Part of a small language model's weights: no biases in attention or MLP, a variant of Muon for these matrices.
Each number is 128 + 24 x the weight over its row's rms, rounded and kept within 0 to 255. Layers, rows and columns count from 0. The size above them is the row's rms in percent of the matrix's.

# layer 4 MLP up, 2048x512, rms 0.0377, rows 1347-1355, columns 256-511
size [106  89 103 106  94 113  92  93  91]
[[123 154 119 141 130 109 162  92 134 160 144 107 105 117 110 133 114 114  92 103 121 132 127 112  61 114 127 149 138 101 131 142 133 135 166 138 137  98 168 119 116 143  81  88 145 122 142 132  98 128 151 127  86 144 113 129 109 130 136 106 118 126 168 186 112  85 155 110 172  75 110 128 120 136 163 153  73 114 123 120 105 127 144 106 120 128  96 106  64 124 132 128 116 120  74  92 139 114 177  77 152 113 141 156 111 155 122 128 126  64  84 141 133 121 112 125 164 108 124 140 175 123 112 123 122  89 107  59 156 109 103 115 123 156 107 113 129 114 167 108 108  88 168 130 129 142 103 123 133 131 136 160 142 129 181 115 111 170 153  98 172  94 139 133 164 132 102 134 131 173 167  81 130 136 103 117 129 144 119  82 134 107 153 141  97 149 115 148 122 156 106 119 136 161 117 136 124 112 145 122 125 167 132 156  98 140 116 123 151 100 133 132 136 106 167 126 124 104 107 122 107 144  98  98 124 108  98 163 148 135 149 152 129 122 144 137  96 119 111 125 175 155 125  96 162 117  97 156  86 143 157  96  98 123 108 112]
 [115 150 138 135 111 112 135  96  84 137  86 119 132 123 169 139 130  97 113  90 152 115  86  98  52 103 147 140 146 133 156  85 145 127  89 154 149 124 147 137 133 151 124 169  74 148 133 124 132 120 128 110 174 179 101 131 139 126 145 172 159 132 117 107 119 101 118 111  86  78 102 157  84 147 103 142  98 145 121 158 114 154  77 123 128 112  94 165 113 133 156 123 156 175 100 142 149 139 105 150  99 116  97 163 161 116  62 122 156 123 130 137 155 123 110 115 157 113 115 177 138 125 147  97 159 102 115 131 111 133 134 118  81 156 159 115 108 111 119 120 134 119 162  99 138 109 142 130 165 157 139 172 126 132 171  96 138 110 160 144 145 152 122 107 101 101 160 120 122 100 104 141 134 118 156  90 110 143 175 167 130 159 150 137 128 122 132 121 124 131 129 115 117 112 149 128 119 134 137 161 151 127  94 100 148 125 122 131 134 130 137 124 104 133 104 118  85 149 133 119 106 110 169 154 114 114  89  71 142 182 139 126 151 151 112 151 147 160 110 123  80  91 116 117 128 131  82 150 131 104 183 136  89 141 124 109]
 [172 148 166 163 156 122 111 113 141 127 114 118 127 147 157 138 139 138  87 108  94 154  83 125 121 149 101 124 158  95 110 191 150 135  99  84 157 112 120 113 128 128 147 129 171 141 107 119 145 142 150  87 181 140 136 129 142 117 109 173 137 152 133 113  92 152 129 136 123 158 134 129 114 129 163 132 130 121 100 116 109 168 148 146 146 147 123  93 136 119 122 161 108  99 111  90 143 132 163 123 151 143 131 124  89 149 101 115 119 137 151 157 114 101 142 138 101 140 154 120 113 108 127 101 109 166 117 157 120 103 149  97 124 140 118 120 122 174  93 174 150 119 161 132 164 103 122  94  98 123  89 122 170 141  95 107 129 147 184 122 120 167 101 149 123 132 125  89 112 106 134 133  84 119 100 141 137 127 125 130 131 127 107 150 112 113 159 115 105 179  88 164 100 151 145 140 143  94 134 152 115 130  95 118 104  98 148 100 122 159 122  92 147 120 169 120 143 135 161 171 126 108 188 144 151 138 101 135 143 181 147 111 121 133 115 118 182 140  99 174 148 109 121 116 127 143 156 152 142 118  52 162 160  66  87  85]
 [ 96 108  76 143 161 127  99 133  98 135 130 130 114 127 144 104 112 123 121 122 133 206 109 100 128 101 148 130 103 156 144 139  94 162 151 124 153 115 105 149 159  86 152 109 164 128 145 137  95 114  96 120 153 132 126 169 161 116 161 124 139 117 130 161 107 138 107 150 118 131 110  80 112 117 137 155 125  81 115 142  85 181 154 122 111 141 139 132 146 155 130  95 124 150  89 125 192 165 122 140 152 132  96 111 126 113 167 140 128 107 150 129 147  94 110 117 116 108 125 201 164 141 133  72  82 129 171 125  92 110 113  74 170 134 123  97 103 114 117 165  96 111 131 158 115 134 147  90 128 173 163 138 126 118 109 106 151 101 167 122 118  81 150  95 130 143 147 131 153  90  92 139  90 137 150 118 147 122 145 136 134 122 108 142 123 116 142 145 148 156  76 125 130 139 109 110  95 149 159 124 170 121 125 143 158 131 154 117 126 124 120 133  93 120  88 117 127  77 110 115 140 124  89 156 129 127 103 116 141  83 143 132 120 142  74 165 122  87 121 107 149 171 123 165 129 115 140 107 137 163 133 110 126 101 161 143]
 [157 160 101 114 166 115 149 100 135 128 160 153 119 150 137 114 128  95  69  97 147 151 111 157 149 123 140 123 113 134 149 133 113 154 139 122 132 182 140 167 165 131  98 144 107  92  81  98  96 130 128 154 120 142 107 122 116 119 174 137 100 146  94 112 138 150 121 105 134  98 102 152 144 125 113 103  84 141 119 170 157 105  92 127 141 128 141 133 158 159 124 122  95 173 152 108  98 178 126 131 159 154 154 118 111  87 150 148 106 116 128 135 112 126 146  78 152 102 167 115 125 125 122 121 151 156 170 150 163 126 156 131 177  89 127 154 143 136 185 149 150 125  99 105 138 133 108 135 137 131 129 150  98 123 116 137 124 126 104 123 140 137 191 137 128 115 170 140 118 112  88 103  92 120 159 124  82 110 124 148 104 129 155 139 134 116 115 137 165 143 156 157 129 161 128 127 114 128 116 130 117 141 117 112 134 114 115 119  89 103 104 147  88 104 121 118 136 151 192 103 119  98 122 120 101 143 128 102 117 142 120  96 104 165 117 138 143 130 124 132 146 100 121 110 135 114 102 191  95 101  91  79 130 126  90 116]
 [117 117  98 116 175 125 131 116 137 135  98 112 115  89  76 112 121 138 125 122 127 123 126 122 118 132 167 154 121 125 185 119 102 120 160 146 114 148 120 107 132 157 162 121 128 133 140 129 115 132 142 115 110 163 104 108 160 129 141 131 107 143  79 183 131 148 108 138 155 141 135 132 130 121  91 155 120 108  84 156 126 116 112  89  83 141 105 159 141 106 131 122 134 169 144 131 162 121 120 126 152 128 117 154  88 126 139 121 103 144 111 123 122 144 121 141  87 130 123 125 133 145  54 118 136 147  88 127 126  88 121  94 117 132 119 119  89 145 134 143 112 137 142 133 119 159 169 144 130 181 109 114  98 116 143 174 172 121 142 201 123 144 113 172 135 105 160  96 154 144 115 166 125 127 145 134 109 170  79 131 162 148 114 131 138  97 138  61 176  97 115 118 102 157 176 115 127 115  92 146 157 119 126 140 132 127 159 138 147 122  53  99 117 104 174 118 103 128 160 152 108 101 102 143 117  79 109 169 131 124  88 121 104 137  97 129 159 135  92 104 140 114 118 120 137 140 143 165 123 111 129 118 148 116 112 177]
 [124 131 169 131 113 136  90  94 104 162 157 133 115 141 143  82 173  85  87 133 159  85 135 144 113 151 153 114 118  79 123  93 144  34  92 148 126 125 111 128 160  97 163 106 118 117 111 184 102 107 159 141 135  93 136 131 102 144 151 121 122  90 153 132 170 131 110 145 133 135 153 162 158  71 116 142 117 107 135 123 141 145 127 141 162 136 142 167 138 159 117 135 146 170 126 105  98 126  93 148 160  92 134  94 116 137  74 107 156 126 146 138 155 117 178  94  90 127 139 128 134  68 138 127 182 139 110  87 144  82 140  82  68 114 112 104 140 171 135 131 124 123 135 140 135 160  70 158 172 133 126 134 102 135  93 147 162 155 140 110 147 108 150 111 115 110 124 151 163 125 124 106 134 156 128 151 119 153 162 103 114  94 142 123 144 109 117 150 127 105 137 170  76 148 146 144 122 150 138 161 158 139 166 111 112 113 158 113 113  92 118 143 140 120 169 122 127 134 140 111 147 107  80 130  75 104 132 130 113 136 131 154 123 139 108  74 116  97 133 172 137 123 138 121 153 186 117  89 121  98 141 147 132 141  91  95]
 [136 137 125  79 143 128 142 174 101 142 191 149 122 126 106 176 129 150  93 117  96 147 150 136 129 128 117 171  94 156 121 106 133  87  89 110 142 175 142 107  84 132  94 119  92 156 135 190 126  88 157  66 136 113 156 131 109 143 132 136 154 193 112 144 109 134 120 114 143 128 133 111  85 126 174 138 108  86 168 141 111 117 159 119 165 139 149 150 121  94 145 111 136 133 136 123 147  87 136 131 150 121 132 141 133 130 152 107 155 130 131 165  98 152  81 107 165 113 156 158 108  98 100  91 151 140 123 195  89  96 152 145 131 154 119 114 122 118 172 136 147 127 177 149 124 122 124 150 115 107 131  93 111 135 155 124 119 147 127  97 135 162  99 145 146 117 101 116 144 122 157 144 101 153 184  96 103 128 131  99 153 189 136 160  95 136 113 104 128  87 112  92  95 130 124 157 163 127 123 156  87  79  83 123 108 137 120 122 134 154 155 134 105 159 106 125  90 127 156 108 137 112 158 118 102 121 103 110 146 145 121 138 113 134 133 128 117 136  93 149 139 113 103 129 159 112 101 172 145 114 120 126  96 135 126 129]
 [123  80 105  95 107 129 136 149 149 134 109 130 138 144 135 137 181 150 131 133 140 124 142 113 163 139 133 112 117 153 137 137 167 143 149 133 123 160 104 178 181 161  91 124 125 153  73 130 107 128 109 116 155 120 140 120  89 129 112 110 136 103 126 122 119 125 102 137 114 137 121 117  99  94 113 154 144 174 108 109 191  92 103 165 160 124 103 124 114 177 117 172 165 121 156 154  82 158  84 122 113 135  96 113 100 141 130 164 138 133 151 118 109 124  70 133 115  97 112 109 176  95 103 154 105 115 115 154  75 109  95 173 127 122 163 177 147 143 112 113  98 144 137 164 107 115 134 116 163 112 122 141 114 122 121  69 128 113 104 137 142 160 107 124 122 113 109 142 134 119 138 133 121  98 146 153 189 103 108 129 144  71 132  76 105 110 125 104 140 135 120 158 100 114 106 151 157 137 145 139 158 149  99 105 138 135 109 164 119 110  82 106 150 154  92 124 117 161 112 109 108 138 112 146 110 108 109 166 118 146 107 115 108 116 104 122 149 113 122 150 115 144 131 107 175 150 120 142  95 138 110 157 158 128 156 170]]
# layer 4 MLP down (transposed), 2048x512, rms 0.0377, rows 1347-1355, columns 256-511
size [108  87 103 100  95 104  94 107  89]
[[139 153 110 127 118 110 123 127 185 151 134 134 140 110 135 135 148 112  92 118  88 120 124 146  87 122 132 164  85 118 113 102 113 135 112 108 173  81 131  98  79 118 124 112 147  70 133 134 140 116 148 106 111 186 139 116 120 172 149 125 129 140 117 131 126  94 152 131 146  97 124 124 125 124 134 149  96 103 123  84 125 139 107 110 111 127 153 108 110 120 110 139 132 154 105  99 102 127 147 136 122 122 161 137 125 143 130 139 138 114 108 127 134 107 139 130 157 107 117 128 255  97 133 105 120 112 125 127 143 150 111 112 140 127 164 118 120 127 120 103 102 129 118 122 127 149 154 139 139  89 153 158 132 101 166 141 135 120 119 124 153  87 124 101 153 142 125 108 119 130 144  99 142 145 121  98 116 156 129 126 126 147 152 174  79 132 133 139  85 134 131 145 138 131 102 110 152 137 131 117 150 133 131 120 104 129 127 115 153  93 120 133 113 165 119 134  83 132 121 159 125  98 145 139 169 109 126 152 150 123 134 132 140 133 100 126 110 112 146 135 146 146 131 142 155 111  87 151 162 126 129 134 117 130  94 156]
 [166 134 157 147 136 130 115 148 181  90 153 105 175  97  84  93 110 151 141 150 153 134 153 153 159 149 142 156 121 130 131 104 133 138 135 143 146 117 108 107  78  91 122 113 117 117 129 139 147 154 129 166 117 130 110 120  99 152 111 184 119 127 161 155  68 165 169 117 118 152 113 145 151 145 131 130 142 128 148 111 103 123 108 144  97 155 110  71 157 136  92 129 154  94 140 110 162  90 117 110 130 142 130  96  94 140 153 158 126 146  97 124  97 102 110 153 132 149 114 126 117 112 148 154 129 117 141 136 116 140 124  81 155 109 103 164 107 104 118 126 118 137 134 144 132 173 150 102  95 130 125  78 122 191  93 129 135 161 149 103 116  78 132 167 150 161 143 138 109 133 122 141 122 140 152 133 102 117 151 148  85  85 118 123 124 152 149 148  93 134 158 137  99 159  82 127 111 120 111 178  99 113 126 101 175 106 111 127 141  92 134 151 131 141 142 138 176 137 166 115 144 105 121 161 114 104 155 159 138 124 111  84  93 141 115 129 132 148 117 142 126 137 124 139 146 146 124 131 121 136 106  81 127 171  83 122]
 [131 172 169  72 112 105 111 130 102 125 127 137 144 120 140 128 131  88 133  76 116  84  84 123 145 160 109 113 101 133 147  82 103 158 134 107 117 137 104 113 127 150 131 133 133 120 108 131 117  95 173 128 119 107 153 134 137 148  83 153 134 153 125 117 127 153 150 123 122 129 119 173 127 168 157 112  95 133 120 109 107 129  96 118 119 153 106  96 137 152 120 193 118 151 135 126 107 121 141 121 110 109  95 130  72  99 149 151 137 110 129 129 131 159  77 112 152 135 107 153 112 125 135 152 152 125 132 133 168 134 148  74 125 124 125  94 127 136  79 163 159 139 126 107 134 125  96  79 113 108 105 159 152 123 105 124 147 142 146 173 143 136 156 165 106 179  84 126 132 167 132  97 108 117 100 122 104  80 124 122 123 141 139 144 137 101 136 127 116 145 157  87 151 113 137  98 116 121 136 140 156 124 121  98  96 104 126 143 159 128 132  96 182 127 100 106  86 168 152 128 129 135 151 138 129 114 107 134 197 167 188 134 116 182 104 155 128 149 121 153 152  92 118 116 103 112 129 177 119 108 139 154 121  92  84  95]
 [131 152 151  91 118 132 127 123 145 108 110 135 129 120 116 123 146 119 128 106 138 136 100 154 160 140 124 111 160  76 189 121 139 104 164 163 140 133 145 100 123 135 121 128 101 137 133 130 130 141 131 133 141  98 156 137 145 120 146 148 163 183  85 124 126 168 118 123 141 123  82 107 149 154 122  92 110 118 133 117  84 128 103  97 171 170 138 160 111 167 113 153 120 123 125 108 102  93 116 103 194 163 144 122 122  81 127 122 124 156 154 127 134 114 163 190 143  95 166  83 138 183 153 124 101 132 108 122 144 143 129 141 101 137 141 121 122 109 125 142 127 132 112 148 151 126 141 117 139  94 134  98 115 130 119  91 161 106 107 132 132 169 132 154 166 140 176 150 126  99 143 143 110 158 149 141 102 133 145 117 155 155 134 182  98 135  89 126 122 162 105 112 166  70 102 188 137 132 112 172 126 180 110 104 111 139 164 111 155 137 114 125 162 123 134 144 161 128 122 116  99 143 119 129 113 128  87 133 149 165 157 138 116 130 106 105 137 159 151 161 111 128 122 130 106 149 153 156 140  78 124  86 140 149 175 106]
 [114  99 131 120 106 103  97 123 115 146 149 167 112 122  83 157 132  90  71 140  80 181  98 133 119 144  96 137 104 151 153 130 138 114 169 125 108  97 112  93 106 141 109 112 128 122 116 113 110 159 170 157 131  84 145 105 118 148 127 132 127 135 131 140 183 117 105 184 101 117 119 156 108 104 148 170  89 129 131  86  90 115 136 147 101 131 109 139  72 108 118 131 112 127 129 132 139 148 134 118 144 153 121 116 136  79 115 125 141 149 117 128 134 181 122 164 104 130 174 122  73  98 186 131  90  92 145 124 121 121 116 161 122 109 145 150 131 144 141 137 132 139 127 116 108 141 124 123 133 135 127 113 134 151 144 126 134 119 148 103 153 116  93 146 120 149 108 157 121 143 147 163 133 148 123 160 136 150 110  82 132 162 101 113  90 103 165 129 108 146 152 110 107 162 144 134 101 139 157 174 122 101  95 102 152 127  90 148 142 128 122 135 100 152 123 112 134  44 121 126 109 119 133 125 154 136 161  77 129 145 140 138  90 108 125 163 137 118 130 127 110 138 108 165 134 159 134  76 160 147 151  93 119 114 131 153]
 [123 134 144 115  79 121 127 170 171 141  77 125 135 139 148 134 111 192  86 105 138 102 111 101  81 125 151 154 106 134 118 140 142 163 141 179 100 109 138 111 122 103 140 162 131 130 148 128 112 162 181 135 135 115  97 150 144 132 150 122 141 124 104 161 113 166 110 104 148 191 140 119 114 100 115 113 153 161 121  98 130 116 128 124 143 131 149 130 150 123 144 101 119 122 117 132  98 109  71 130 142 101 117 161 126 125 125 107 125 160 127 136  89 139  69 129 152  80 113 155 121 143 127 138 127 164 132 133 162 142 162 147 119 163 116 128 120 110 156 140 134  67 156  91 177 120 132  81 120 135 138 156 106 152 153 123 155 136 157  85 124 141 138 138 135 155 107 152 109 144 117 127 170 131 130 136 156 147 141 193  84 123 138  95  77 150 177 105 159 131 137  96 138 113 135 132 133 131 131 116 126 137 121 196 143  99 155 127 131 154 101 108 168  92 131 150 119 146 143 144 136 144 141 121 125 159 187 133 143 122 105 121 158 145 108 126 100 138 101 127 105 114 128 144 162  88 173 150 108 100 131 135 152 100  93 128]
 [114 132 101 153 136 155 132 107 137 149 101  97 155 138 151 148 118 167 149 121 119 163 120 151  86 114 101 119  83  89 151 118 116 177 109  80 109 169 126 116  88 164 100  92 136 137 118 137 101 107 148 148 106 132 167 142 104 102  87  93 123 119 142 120 160  94  83 163 113  93 103 116 151 152 141  99 104 162 128 117 145 143 137 132  59 137 126 133 123 171 142 101 151 157 157 103 158 178 139 137  83 144 110 153 123 107 157 118 141 129 132 133 137 142  93 161 110 121 123 106  61 124 133 155 117 132 132 116 116 147 128 123 122 119 131  97 164 146  94 147 140 117 102 168 101 147 127 145  90 114 124 122 108 125 123 131 127 115 117 151  94 116 126 147  76 118  99 139  93 156 140 118 131 104 121 128 115 128 132 132 151 137  90  94 105 109 126 114 147 119  89 157 208 142 130 117 149 162 127 133 135 136 119 133 128 193 141 127  96 135 146  81 135 139 146 109 154 118 137 160 155 173 121 155 141 133 147 134 129 133 111  60 123  88 117 172 101 168 108 115  94 124 148 130 157 183 175 168 150  83 124  77 101 150 118 175]
 [168 154 112  93 148 106 110 153  93  94 150 139 118 147 112 138 135 112 106 102 139 123 103 142 122  97 116 148 116  96  93 122 157 140 116 127 159 154  96 133  93 126 150 124 134 114  98 171  89  90  95 157 134 120 137 120 138 125 105 133 140 161  94 110 136 162 108 139  96 119 152 127  86 147 124  86 139 150 147 160 107 148 145 105 131  95 141 110 128 150  92 128 143 172 120 173  89 132 160 133 190 161 111 118 120 127 120 123 183 134 151 111 101 152 170 137 152 147 100 150 174  99  95 136 125 121 122 155 115 146 163 130 154 149 141 127 104 147 133 131 148 125 124  93  86 130 146  94  86 131 133 170 102 119 126 105 160 129 133 113 137 121  98 112 133 146  99 130 175 113 148 139 127 130 136 132 138 110 125 113 118 133 132 114 111 120 121 103 139 150 149 144  78 132 118 137 123 149  98 139 121 104  99 111 133 119 134 163 112 134 123 172  86 128 144 129 115  81 123  61 157 189 148 138  96 167  65 129 113 139 140 144 113 118 120 136 123  70 139 126 114 168  96 120 145 127  91 118 165 154 141 121 127 143 199 156]
 [ 92 100 127 120 103 114 120 105 123 132 145 125 165 113 121 125 162 144 136 110 136 154 126 110 169 130 169 113 160 159 130 114 145 131 152 109 106 164 121 142 187 159  99 128  74 185 138  81 121 118 115  90 144 113 140 140 138 158 117 162 126 103 130  87 161 118 115 143 122 146 132 111 138 119 118 159 122 171 138  92 177  74 146  93 203 130 119 143 119 172 146 135 161 119  99 170  97 137 133 115  91 149 107 115 127 136  96 175 119 128 146 131  86 139  93 138 105  97 146  95 110 126 108 147 134  84 131 152  91 130 154 160  99  87 143 138 136 143 148 109 131 129 117 115  79 155 126 102 186 143 145 137 110 132 136  91 113  86 127 136 127 168 156 137 100 102 135 109 120 102 104 126 164  92 125 150 131 111 123 135 161  94 119  83 128 146 137 118 117 144 135 119  75 161 114 120 142  95 108 134 151 175 104 134 128 166 135 137 119 158 100 134 135 143 140 175 149 141 177  99 143 165 177 118 133  92 114 152 101 148 126  97 153 137 112  88 134 128 103 149 129 145 135 139 106  91  79 135 134 130 114 136 136  85 135 134]]
# layer 4 MLP gate, 2048x512, rms 0.0377, rows 1348-1356, columns 256-511
size [ 87 102  99  94 109  94  97 101 104]
[[104 110  99 126 114 126 167 150 162 119 150  99 147 134 109 150 143  99 125  97 131 158 189 135 137 126 146 129 103 124 108 128 113 156 146 124 152 132 112  96  93 108 145 146 154 102 137 136 154 114 127 155 104 106 116 160  88 147  92  97  72  89 137 120 139 150  85 161 152 155 152  80  96 172 120 142 106 151  95 123 141 135 118 105 125 137 122  95 161 113 115  98 104 122 172 149 138 131 115 145 175 141 124 114 141 115 148 142 131 175 119 128 154 138  78  79 132 117 142 117  91 181 135 142 136 142 136 110 145 121 120 133 121  99  89 144 162  86 162 141  68 150 128 160 125 122 128 127 150 156 167  97 141 164 103 156 123 126 151 126 148 141 146 125 138 195 124 105 108 130 128 140 148 162 141 103 126 166  89 127 130  58  94 137 150 193 154  95 139 168 122 151 153 127 125  98 106 181 136 154 161 140 151 134 176  93 131  88 119 110 100 148 124 125 167 144 125 151 133 119 136 112 148 153 103 107 177 171 158 132 106 168 124 124 107 125  78 120 117 124 143 161 139 175 160 167 111 152 110 108 125 154 120 124 130 109]
 [151  85 128 119 120 132 155 137 175 154 166 102 114 137 138 115 102 166 163 155 101 137 140 100 129 125 117 107 126 154 121 137 149 153 130 148 111 142 146 131  95 113 135 151 151 137 114 124  94 131 126 153  88 113 130 166 153 134 113 180 119 175 121 161 140  98 120 107  98  86 107  94 148 119 155 199 137 115 110 130 128 134 120 124 174 124 117 138 128 162 130 125 143 139 147 115 145 129 108 135 168 159 122 114 138 135 116 137 178 122 141 132 138 116 168 148 104 120 115 117  99 141 123 134 164 129 136 112  87 160  93  89 134  92 122 136 121 127 148  88 106 112  98 102 136 124 149 134 135 142 115  78 121 115 163 121 132 138 168 117  60 107 153 107 123 140 122 128 124 130  94 136 101 120 100 108 113 173 126 112 101 190 172 124 135  86 109 115 130 135 132 138 113 164 184 108 165 122 164 116 162 124 122  96 135 123 181 165 165 141 103 144  93 115 160 116 174 139 121 146  61 164 149 137 170 178 110 162 143 151 115  92 151 144 155 134 169 147 121 117 145 124 120 135  89  90 116 119 104 106 147 106 145 118 107  97]
 [110 113 154 172 106 125 143 131 107 148 137 102 134 117 166 119  90 162 145 128 153 121 156 125 118 123 157 173 152  60 133 112 105 134 117 110  99 130 161 139  87 142 162 143 132 158 123 104  69 147 150 126 121 131 138 132 169 149 137 136 168 117  97 145 132 148 116 157 150 111 110 124 126 160 116 137 111 122 162  77 116 189 101  99 116 127 124 166 127 168 153 135 151 135 124 117 150 109 113 127 129 108 115 142 121 127 108 117  78 184 137 127 132 149  93 147 176  98 122 142 110  90 105 149 123 116 159 164 114 108 130 105 106 130 133 131 116 169 129 143 122 116 134 126 123 134 135 160 161  94 142 134  98 137 101 121 110 104 146 129 105 122 103  82 168 109 139 165 162 167 147 115  97 161 149 133 100 134  97 117  75 150 132 173 145  70 100 154 133 112 147 106 159  90 129 145 115 172 114 156 160 113  99 140 156 129 134 167 123 112 136 160 164 131 119  98 133 138 153  99 123 127 134 102  84 163 172 112 122 144 144 107 176 152 136 131 143 153 150 150  85 137 141 141 126 120 128 121 124 119 147 129 148  87  89 135]
 [106 150 166 113 137 120 147 144 137 169 102  94 141 151  88 154 142 143 138 105  61 143  88 152 131 128  95 141 119 162 171 132 127 120 141 136 136  98 160 125  91 127 118 142 119 106 101  88 105 123 120 124 109 143 128 168 109 133 139 134 161 147 126 145 125 120 138 137 107 122  88  92 110 141 123 101 135 138 121 139  95 147 116 121 133  73  81 173  97 119 120 126  90 128 127  85 114 110  93 115 166 152 132 132  89 136 151 116 145 131 118 139 137  86  75 129 135 165 122 155 141 130 169 103 144 123 117 158 111 111 104 125 142 102 121 110 144 112 123 123 111  88 125 160 157 146 113  95 114 123 121 130 103 142 144 117 116 115 125 169 152 193 124 122 107 124 117 117 109 116 100 118 155 118 169 150 103 122 109 127 110 159 128 139  88 148 106  95 172 135 143 137  93 162 149 100 134 135 107  97  98 139  86  91 140  83  88 109  96 102 118 124 122 116 143 147 164 108 135  71 100 121 131  98 122 142 114 129 111  92  96 177 122 171 182 101 126 169 125 115 142 145 170 121 131 134 104 100 124  92 124 133  91  98 125 124]
 [130 154 156 123 137  92 128 203 137 173  95 124 143 121  89 119 147 104 127 143 121 143 127 127 135 158 156 158 144 171 153 165 116 172 157 138 114 112 115 165 136 105 155 126 153 120 130 127 140 140 153 116 144 112 130 115 172 168 123 142 122 130 116 156 151 146 103 108 143 137 165 147 157 169 119 140 152 129 126 123 166 121 171 126 114 137 120 141 141 132 130 123 133 122  69 137 121 121 124 112 160 138 129 153 137 121 129 145  74 124 141 145 112 127 115 178 127 101  90 145 143 125 101 119 169 141 109 108  96 122 136 127 132 143 119 109 138 168 177 155 139  91 131 108 130 134 143 129 121 133 121 156  86 156 170 125 168 123 155 176  90 112 113 169 128 146 129 131 120 135 132 133 143 149 127 140 107 138 138 115  78 154 149 122 112 130 145 112 119 119 128 137  96 152 121 132 147 115 135 170 114 157 159 183 159 108 153 109 129 104  85 115 141 121 157 143 137 104 125 120 143 102 106 139 115 148 164 123 150 170  60 114 108 111 120 122  81 124  90  86 121 137 150 128 163 106 106 152  78 150 183 172 125 110 105 148]
 [121 156 128 115 129 132 132 100 133 133 163 149 100 115 109  99 110 136 111 111 143 110 147 147 128 107 149 136 139  66  86 159 134  97 102 161 114 152 124 162 143 130 166 123 121 132 111 146 135  97 178 114 151 116 109 151 128 138 142 158 145 137 118 146 132 122 102 167 106 113 142 173 132 145 147 170 165  73 129 117 142 144 158 121 131 121 157 123 160 101 154 127  74 114  74 115  98 112 112  74 153 104 171 136 130 124 115 123 148 149 117 116 163 136 120 105 103 150 162 142 104 124 157 144  80  93 139 138 148  89 109 147 134 119 121 129 113 146 173 150  99 125 152 103 136 152  82 170 116 120 135 107 114 135 153 117 133 150 122 100 146  88 103 182 142 121 140 144 159 152 158 117 141 132 173 121 142  96  82 147 165 129 111 133 168 167 155 191 109 147 112  96 133 169  98 159 150 136 172 155 197 157 125 124 128 167 112 132 100 119 132 113 137 164 127 141 119 125 153 122 129 118 108 131 117 122 170 146 176  78 127 102 114 160 136 130 155 119 131 117 122 178 145 149  86 108  96 117  95 153  97 139 163 133 147 121]
 [172 167  90  98 110 131 147 164 112 147 140 124 116 131 132 165 120 112 120 118 172 131 120 168 128 124 120 131 129 113 103 115 139 105 131 149 143 109 128 115 119 123 145 150 130 123  93 167 102 108 121 121 170 147 137 130 134 122  88 137 113 125 167 118 119 167 167 108 100 150 114 108 102 131 142 113 122 134 166 155 200 141 162 102 123 135 154  82 105  98 119 159 125 122 110 115  77 112 132 170 138 126 145 140 123 108 149  96 136 160  83 135 140 110 149 126 133 140 148 167 105 126  95 129 128 162 166  91 164 132 176 123 154 133 101 164 125 120 110 126 128 123 121 130 102 127 146 125 108 105 145 146 147 125 129 142 134 101 110 109 129  98 162 134 150 145 142 129 148 108 195 106 110 111 145 148 124 147 141 115 160 146 110  95 133 142 105 106 124 137 103 102 136 161 107 140 122 110 133 138  99 168 127 130 138 128 144 150 170 129 108 119 110 147 109 120 139 140 113  84 143 175 120 157 109 154 113 124 138 169 132 149  85 149 158 158  82 100 133 138 112 170  78 107 131 152 137 131 150 151 143 154 149 155 140 180]
 [145 120 137  99 134 113 135 164 117 136  96  98 106 144 151 142 121  99 145 128 108 154 133 168  94 103  99 128 137 113 113 130 116 129 118 108 110  47 117 100 108 100 125 115 128  98 106 157  99 139 107 139  76 121 116  95 113  96 142 110 130 165 128 189 154 137 118 138 146 100 124 129  99 142 134  92 133 108 105 125  87 187 100 155  74 136 119 119 115  76 115 175 135 160 140  93 118 122 106 152 195 123 142 134 126 152 133 112 125 148 101  84 157 120 155 136 157 139 126 133 126 102 145  97 122 164 113 122 167 135  99 105 140 159 134 142 165 118  89 153 128 137 157 154 146 119 141 136  92 105 128 127 127 119 137 141 130 138 149 104 117  84 109 120 138 127 105 142 132 137 134 137 118 193 146  77 150 106  94 130  85 126 108 137 121 118 145 152 148 118 106 132 213 112 138 166 124 167 140 132 121  73 126 117 105  70 147  91 127  73 161 106  78 125 122 125 147 115 126 140 142 125 133 113 125 127 116 127 163 115 135 168 137 112 119 149 143 110 144  95 117 115 113 121 146 147 155 151 142 102 102 123 140 142 114 131]
 [160 152 130 129 113  74 139 114 133 146 136 122 114 140 136 131 142 139 104 123 136  69 137 137 146  76 136 115 154 141 154 119 139 104  96 159 113 140 159 112 111 149 136 123 136 108  97 157 121 138 113 140 151 168 114 134 127 131 123  98 116 116 143 137 111 134 101 159 147 110 119 104 136 137  79 131 177 132 114 142 147 139 106 117  99  99  88 146  95 138 100 168 122 103 134 117  91 167 142 141 116 122 125 178 127 129 156 138 146 134 118 122 175 151 133 129 123 133 136 141 123 151 133 141  97 126 136 166 143  91 140 129  75 131  82 184 165  91 102  87 162 141  90 117 128 139 125 103 121  77 121 167 126 143 126  92 137 109 150 117 137 167 119 120 136 111 107 130  94  87 113  83  85 121 189 126 109 119 117 161  97 126 145 119 169 114 153 151 122 113 122 110 127 109 132  95 143 133  89 111 168 175 167 129 137 106 136  86 134 150 176 132 158 144 111 154 126 137 157 104 144 101 145 132 143 132 133  83 157 136 112 138 163 115 108 146 178 152  87  77 129 122 106 106 132 120 129 138 154 118 111 137 126 147 151 120]]